Weights of a small GPT-style language model, trained from scratch on English Wikipedia.
Architecture: LayerNorm before each block, learned positions, untied embeddings.
Training: a variant of Adam for these matrices, 619M tokens.
Each number is 128 + 32 x the weight over the matrix's rms, rounded and kept within 0 to 255. Layers, rows and columns count from 0. Numbers have three digits each.

# up: layer 4 MLP up, 2560x640, rms 0.0262, rows 1544-1590, columns 576-639
# down: layer 4 MLP down (transposed), 2560x640, rms 0.0171, rows 1544-1589, columns 576-639
up1544:119165179127145157153146090120142130172093073125107128146110125171146135125147102152162170102147161081105136165057136135137191172150158148172138126101117141136137118094131083102186139111165171
down1544:153124149160102152134114164068161146115140134117173148109115180174074099094138094100086125127159107149142098132132123098159116093108149157158127105107140138092121134117153158181139081126095094
up1545:161147102083119136159146090083092189108129128156093078173095106110144095096163080129096168140116178145160179132107107127086124101101050122155099139122144174152091147090120065132086145188168117
down1545:103145124161084112104087146157112143121091134082151151120139054162145101108122118106160097076144112215091114081093146175133160132182134164147158109179076098110127105170065174145127092114070131
up1546:144163149192140145134139121161195143116092113163157093159165095131122164142113082103113165151115115120073119074107185172140127100148146159159006086149186142107164154049160163101122065165011148
down1546:110125149096171129109119146135124102147154119135152133077161166133220199169141133128163110055155162083052086118159094124099068127128098160123198129140136133137167178127153084055135174092193043
up1547:121097080158107112126153102157147173111125183152094118134077101098106172150143135144108160158117123118058120151082186190117149116144034085176125107066161164129115099094109152084151095080092158
down1547:142176107131070131109151108071112128169127068113080127139093091128142070143157159101132155184174109155188094108182085069122116160149182141045155175134144109122119125122120138138122118121072124
up1548:122140119117122182139160118087136085121147176164121111106166129063145138117132146138134145114189182136137106121131111155115157143175174103133161084084156171111096080123139077093148156123088169
down1548:125142093123084141100118133111108087130082129108185146110118121160147135167155147129101150111164099121131137102123159117101129163170154115141154145133142119129127099140174137133104128111080162
up1549:122080174160137108195122108107088119136147105080142170104156103054126118170159121169108086186152123103144052099169161158113108127195147137079192137129142094122144091136141110184114112090170140
down1549:127148091075117093081139122195092074109125132151136136143108139150160107061119171137128149179146141129125121158136159131161160133103156189203181146121117102133106116121105142078067161186150126
up1550:167099146162138140101071124118117111134056158145130104121161108113103095093149120156137135103177133156106132133099143136151092162102090123157126111100077178137170085129071133110070156125107161
down1550:137137115108189111150144105097169131140148164155107182122117163147141115124143141111139193134073126085141157141138135144121127091156151171053136116178185136103101160156159160124156128120142112
up1551:104120168119084078188119108123071077130094127103197172118133147170151151141132124100132120160121147143135142126118177042110094028174086126135155113089137170078092077148063102111170093149105079
down1551:133110107160202144123182162121112138123210127140066155150179179060117137079129192099070128069115102217104133159163112210135125171105140149148094170135115119108091143139173099144139225153116124
up1552:151154146140104140138142158126121144120110143167176130135150114100116166128130151131158072083119156065159100102102094075130113166137081101054165195171116128117074119166136120161145144102110100
down1552:140097132110177104123080171166171126123150117095150130146088158086111149131134090109129162124139161122092103194130157152095089093170093161162120118099150139174124084130128148161059134181145142
up1553:175103118171097161114097096119127120163120101194152103128079076096156106106114124143139124174100141150115128105157176114136098104158099111124179144108113089153119134107140114147086154099095163
down1553:147152137132142120105166141134135140119156132129120169113159110196105136139114161085134139129099157146148116173151111118108118109095140102161132113156157154115154110148101128114125104096142109
up1554:124195101115194097080143094139148123110118153139162166105181081082125110111116079155113045138146175140171120164152137144133095205095128136134175076146113127070084110138110142154114198116087119
down1554:134123171162086085126087177129111122102098134141116148167157128152140164168163166116133151153086124086120107096135118082095180132103105136060097156124152061141110111084110119095090114106198167
up1555:115193124099155139167084072021095095135076128149104151113140089177168064079169132169099143135097147211108130135132095156124122133197051094136194160110094161159077154115119147101091061200085135
down1555:128106161114063099110114178170065146130178149102149100081091166118084203133106144165147115187173136109075128118115139086100081189105214101197057162161092140122138111155129130117151162078148088
up1556:159145100127085096104103180127127119103099117177151087112141137075106111081134118168143133092191163150191153141139098083113162147158141112093187128167145095090140065137193059114096074124137117
down1556:152169123068089123150156090098130128167108094099094176136109109112163152148163095133158154141144118029211079102143147094139133140091109150103099171129125160133136169103148121092203130105200082
up1557:127109136093127151168150102154181124146106127117139154137142143171135141113109120152147139171134139156179116168098094146127170126171159197137096149103070129164059134142152121100106123130115176
down1557:141124140145141095118079092093081091109103120131127154150117121115075107101125091083117160117134116159092140035095143086156070135149118086123123084123157094064146054150114160134123170129166093
up1558:088160093134117165123138095127098181101164174160143082103077076161128107089131165129138160101174115131085095070164107131152202149149125170085149151134144116109135157141124155151124149144134174
down1558:151096107124104114106107113141129080134145088148159182123177115058137154094145131120079086174104151121131179103097124142119082193086160107136107104148094117120110140163081117158097119135103123
up1559:158157137163106141153127124138189157144103147118115087134085119096106099131149136192122099150159140146087083182087181117159120126178172120101181101095110127150184110091105120112091043089164175
down1559:128161159061180105136133137116042090132118088158103140097091179133133190103131191115146136187156148122127101076168214118108104141040108171128134209174154115135117147167151117093109172124173115
up1560:126172069142111130082143136106075182138157099135063126088162127066192119104110135146077122136114193155119167107093092137151124169147063171126188179105128102132134098110126077057094082147173170
down1560:107079117124150093128122117144190148160074136114190137115093150180084155184123104114171125131153089122062164169129096113113122113149178111162088114177081169125113133116113156158138155077124082
up1561:117134086125115190152150172173171110154114143126058044104135187089147090165140167168089119104164157186155151175081130187175169092183137160031119133095046156087119151134152093040180078153084152
down1561:135093135098176094138097172073072130124136155123144155144127059178111185129137084097140177119075089129100164105118131103101138175067143076208172213107142071189166125140121178193067170087181091
up1562:084197173120137120192122134104152190099135156155126130159103121140126176119137155080100131131120117102123123081112165128089173125094151186070127174144147139071125142134086115139175078130117101
down1562:144061152148174136119131111126130103116175165127118110138100146148109086155142116170133134080156112158101105131125106091092121109093155103187102123099134121096140098103149127159096144135196138
up1563:127091026159122119191113155100060134142134106140107151115099051081192137126124164115083095127100132157209166212108111075085136081151119200097171084117109174190101159178149110122132069079174145
down1563:112213255126067129134162141155133125127111183124133170117151222132071117157101125109146153151103160077061122082116099113160171148108172118123195198106156096157192158146089110101129135178111120
up1564:161079155094152112067156107166089149143077160090204074121149112092124095117085139079125146103184136208094084125184114098182148114099073164152118107113116105171106100134183181128113071089190083
down1564:134106119107135147104116135141178132137155088158086139197137090157135142194171159143177114122106098058085147119139086157066117180120120120040080144108143156149144172107133102147150138171094117
up1565:070124149101072105116056093108142123166144142111095118191089060145087162155116157108133095187118136186117110149102095111048096135136119082174136127117118126146138092122116166141158155128080114
down1565:106137115146077135112113147140076127127093160109130133129117083092190127124142139126109155101143106133135128140101125073129181116055189172139190114101152136104141150172137126052128111169132120
up1566:132111103184094130106156123095138145113095097138166087182177130082142051134145102089131114129153131208147113121176070122091115125143155109179133113092139117145110089163161154109093167101136165
down1566:135144142101109174119110132133132163155155109115083171113119149166110125131148198192148114137108086122099100160125173107168156155148127196066072129148083145104158150112150112137127096135154100
up1567:136136135123110113135149068116078185160112121167153169127150103128148161138138155104089091134103162146142128174107148158132106154135105142145126105145168141125130124123157113178150077081156165
down1567:112148124147147172122119139128122189121133097128157114146155130164092142132133138085125143127135122124116103183084131136118157187129141116110109136099116081140146104147116143142106165156139112
up1568:091086150044096096160112056129203132117109160146138103144068087137116105126155124192098142148106128131066173049097124111075125118139179073099123142148112153040143073110102159102121109195093109
down1568:083175092213143120148121113087084094122121160097132153100127128117163138093093168108062109142142101179113122175126145180115109137170167148235176173159112125090171125169103107160124054091123137
up1569:113128101090129159073148132101190182113110072137194113191159118092140165138160115093136090134085183162114192120170128165167182098110100090103074105125135066132071192081175145063164149094172103
down1569:154056196154168155116140129162178104141126150180149095136113127216130164131160135184132109095156167047234082105129145073142092164157110162064073144100083155092124108101138111135189142097109126
up1570:128110104153052108114074087091115159129077097145181135113186192141141112096154070104114095150122162126080163154145099165119100121131106109093123143095100091106089129115103097105066119090137151
down1570:141136146140142086080124095108129122133119145115087130127098153212123170124132124122163178146096116122172153136175166146132121162079167136130112081122101151109156158127138131173147129178144123
up1571:139151064158108113100122128087123095135139162157127146077154125087157146142134088148148101092116109206121108057138167169143182126145158182133055081165142152158166098153168131078156089112099133
down1571:117090141143176169139117165146109128159151120120167124140121158089150117114176122101128131130135112037104066109122120113124040123150099157142121127130105107179099151122091076166115137140083112
up1572:124154141076110105155094108103107162129189159145098140103108134108107092138158083119141095141136098134122064118163164113095137183157086146114189127117149139104109155086080108074190079146121176
down1572:131107090140121184079177154166147107148083087157161070127098154142106195123129143170116125144131118115126138151145042142139110108148193099148084155156071088142164103186179139162077177094164142
up1573:124127154056123146125128110119195160119130149122174150125152086109111097167130140136100128125180134117080098049120231083099088120116103162136148095119124104137168193141166143175154130210072169
down1573:138242111255139117121117155133094078103196121138079146115109165163218131173127177073117094124129147124186135156142059129145150102121128154182161122106116132159119101123137127107130141051192082
up1574:100104113162181095163146126102145141129162130075099125143070139136124136182156123128095086177125177130179164145109114221104171191116053098112152142165135091117064137164161084059069123108120130
down1574:115122186133104100111081142148118131101075112135112144152166165157116148117097095085141146089113057187046117127131124087050111130133183157144138083123106113101212118153077150202128129154104096
up1575:162158162140179163164113071066140148113140193127121104086118115061117134161109165111122172099111093132129135098128131148150139123116086116096114136151137142152163149136177138162206162160078074
down1575:127099091133133108122182143193132143142121123134168115130146183165184158106099112131138126098105115094056084182123127102111082089152150138113107108090095110142122067136141112090083036088177156
up1576:165130051090174140123072117107157143120174059118134095104174103208203098124088097149099130109145166097081100105109162072098178106148083109132156099114125139126137085141145119120145103117094114
down1576:126137167125105153111120115150211096129067143140084111067111167045113154067142101111144131111104123175071146108116094179110126122123129131139047120124143096089067116123123124061077158063141131
up1577:133137108076155098111118130105186107111150153163135121129119140093106206104137162170156061098079094150041089146100119116143156114140155134138148108136181131095120077107102141155068078109104136
down1577:108140052224175049135130131071157077126121131097191169131154111114189105101147123116097176063118165113072077143116127151177124085069070093235126137172109096117131105191155183146060094188024158
up1578:087163164079078181131153151147114144144116125166208135141093099149160114173142128138097116141104152062121133092143154089133094126088159128079144103102133120096113131108171178169172088119178139
down1578:116128106164148120146066154181135128112186172107112134142098110132091142171117117121079186081106076207120143178079127146086163074153172137137151147130132159144118088161128090097087168099116084
up1579:077161114067123126172136150108137168115135127142185145109148089123190119128157151150162156060124113168097091122073062090157181129093093109174150152131097131140128102168090136091111102129091101
down1579:162103134087222102136130135109060081133171098116112155173145146135094119099181125176079083154089111088134096100138142065175106192171130092140078194140185146169146158106117141118141107115150181
up1580:137124120115155108175117145101181168109108151113147144107092147127104171102159117131126119150111137113158131137073074132160115101081174145129116119149153124145150080148139097128136075147145120
down1580:087148086121119124153138129122149108131156161131142152124157105108156168115136134102108112103117131129108126162136109135168128154132110106131135127132107116106121139113127156122103122155102140
up1581:091145121166153146082112119124083132186150011175182185059143099106159134099121103194103083187216170095134120115122148128134166171186088182161151091133211174154135170111093073126158139063126127
down1581:140089180121173155132137189156093114084188124130166081110145158119150156121121087179115148166185121080120103056153100158117071111096187124110148154040138157114074127135175092126119140124151199
up1582:143089090134149168073088159101133132109092118179174125166191169144078130144109114072160142151092132188140132082158087120123115127110125137121166136109159142126095126182121116110105079103086120
down1582:131151100101122091135104114097168143130132140154101168093108088119180105179150126170091149131171153049073088129132186102118131169159139092066076120117104111109113163071123123092134222158106147
up1583:140117106135139137092145153097140117155090138160165091164146094107101110123153127085115119132132122125110099124131099121156181162117156149132097143104115135115145053142125132103160097112129142
down1583:130125146107146103117077150114145139132188168140139108132182187143164108117154129066043099139103151062183152112096123122190082085139132126163134117115147126178119113144158126131100145114104160
up1584:153143140193045159146082135119186129138093131133123117103096063138123038186139126106153123148158105109149120149158127166107150128172187171147119132079096173084139132123156138171171114076140101
down1584:128113139090206125148177171146088095118157141129179111149137196117110198100108120125138133128114125123095172022058155096138093123056040092143161140126153124175117121148094175168092133157052119
up1585:161209113119137111147123095061097172099115105134128161118171111091120152164132039131102090137109189080130163074159137168124146102113073114188083111149145110082203101156150168096167089093162173
down1585:140137135131166140128086132183199089138139136155107125138109103161165113151145160129165164156144077160128103109143097104096098131089153118074138122090155151126115147113150141163108171116081060
up1586:130128150122151097109099139127146165095122141146106094105115135158104131125127087157081107153115126198136056124178098081161181183126112136086121108142134180169114084183142140100095170085093142
down1586:122102111121105084145154085118091129129152135124140138111128127094104093113111139123146163126161164103160107142108167175152101122150137140154149185111141072111116097159138164123109164131137156
up1587:113102114161147136096075112093169167107166161112178121155094143117116167102115171149153128161155186125146201109104157136079071141059137205179141117146110168185145151116127100136105069153082163
down1587:152125125114143129105107091150176021109124146169144089186161123058070115163099142095104087151119080161102098143114112100082079137158121094111138108139121144067126064105211140128080148166134110
up1588:135170077102074102104139128135148169103132071108160181128124118157118157073154183058061135132133083154151077133119117169137125158135067078108131173142085155168114163162109110102118162172113100
down1588:117112141096122077145120046136068061125121086084082141142112112119139129144145113225167114058076135076147144141150106162168080122080162158058079156100031123112166139162120125132159063130128148
up1589:137058082149128217103047056164192089161126148125175113116117137137155150149150194126121191152099151132056143148153152056158120063134095110141075104061105204123061122162096156157152047150073096
down1589:118147119119143082100181136145093160144049107098128102186105107157092103053123079113074103114108142155134106174127155160105110146096124124147171189082123067178122156169168142127134191180095103
up1590:142114128073165151109132103130149117152166105143134139085087107178148154100138114130160083139134135144186117127101093098104178100145113179078137177150136081147110151107127122108116131106173143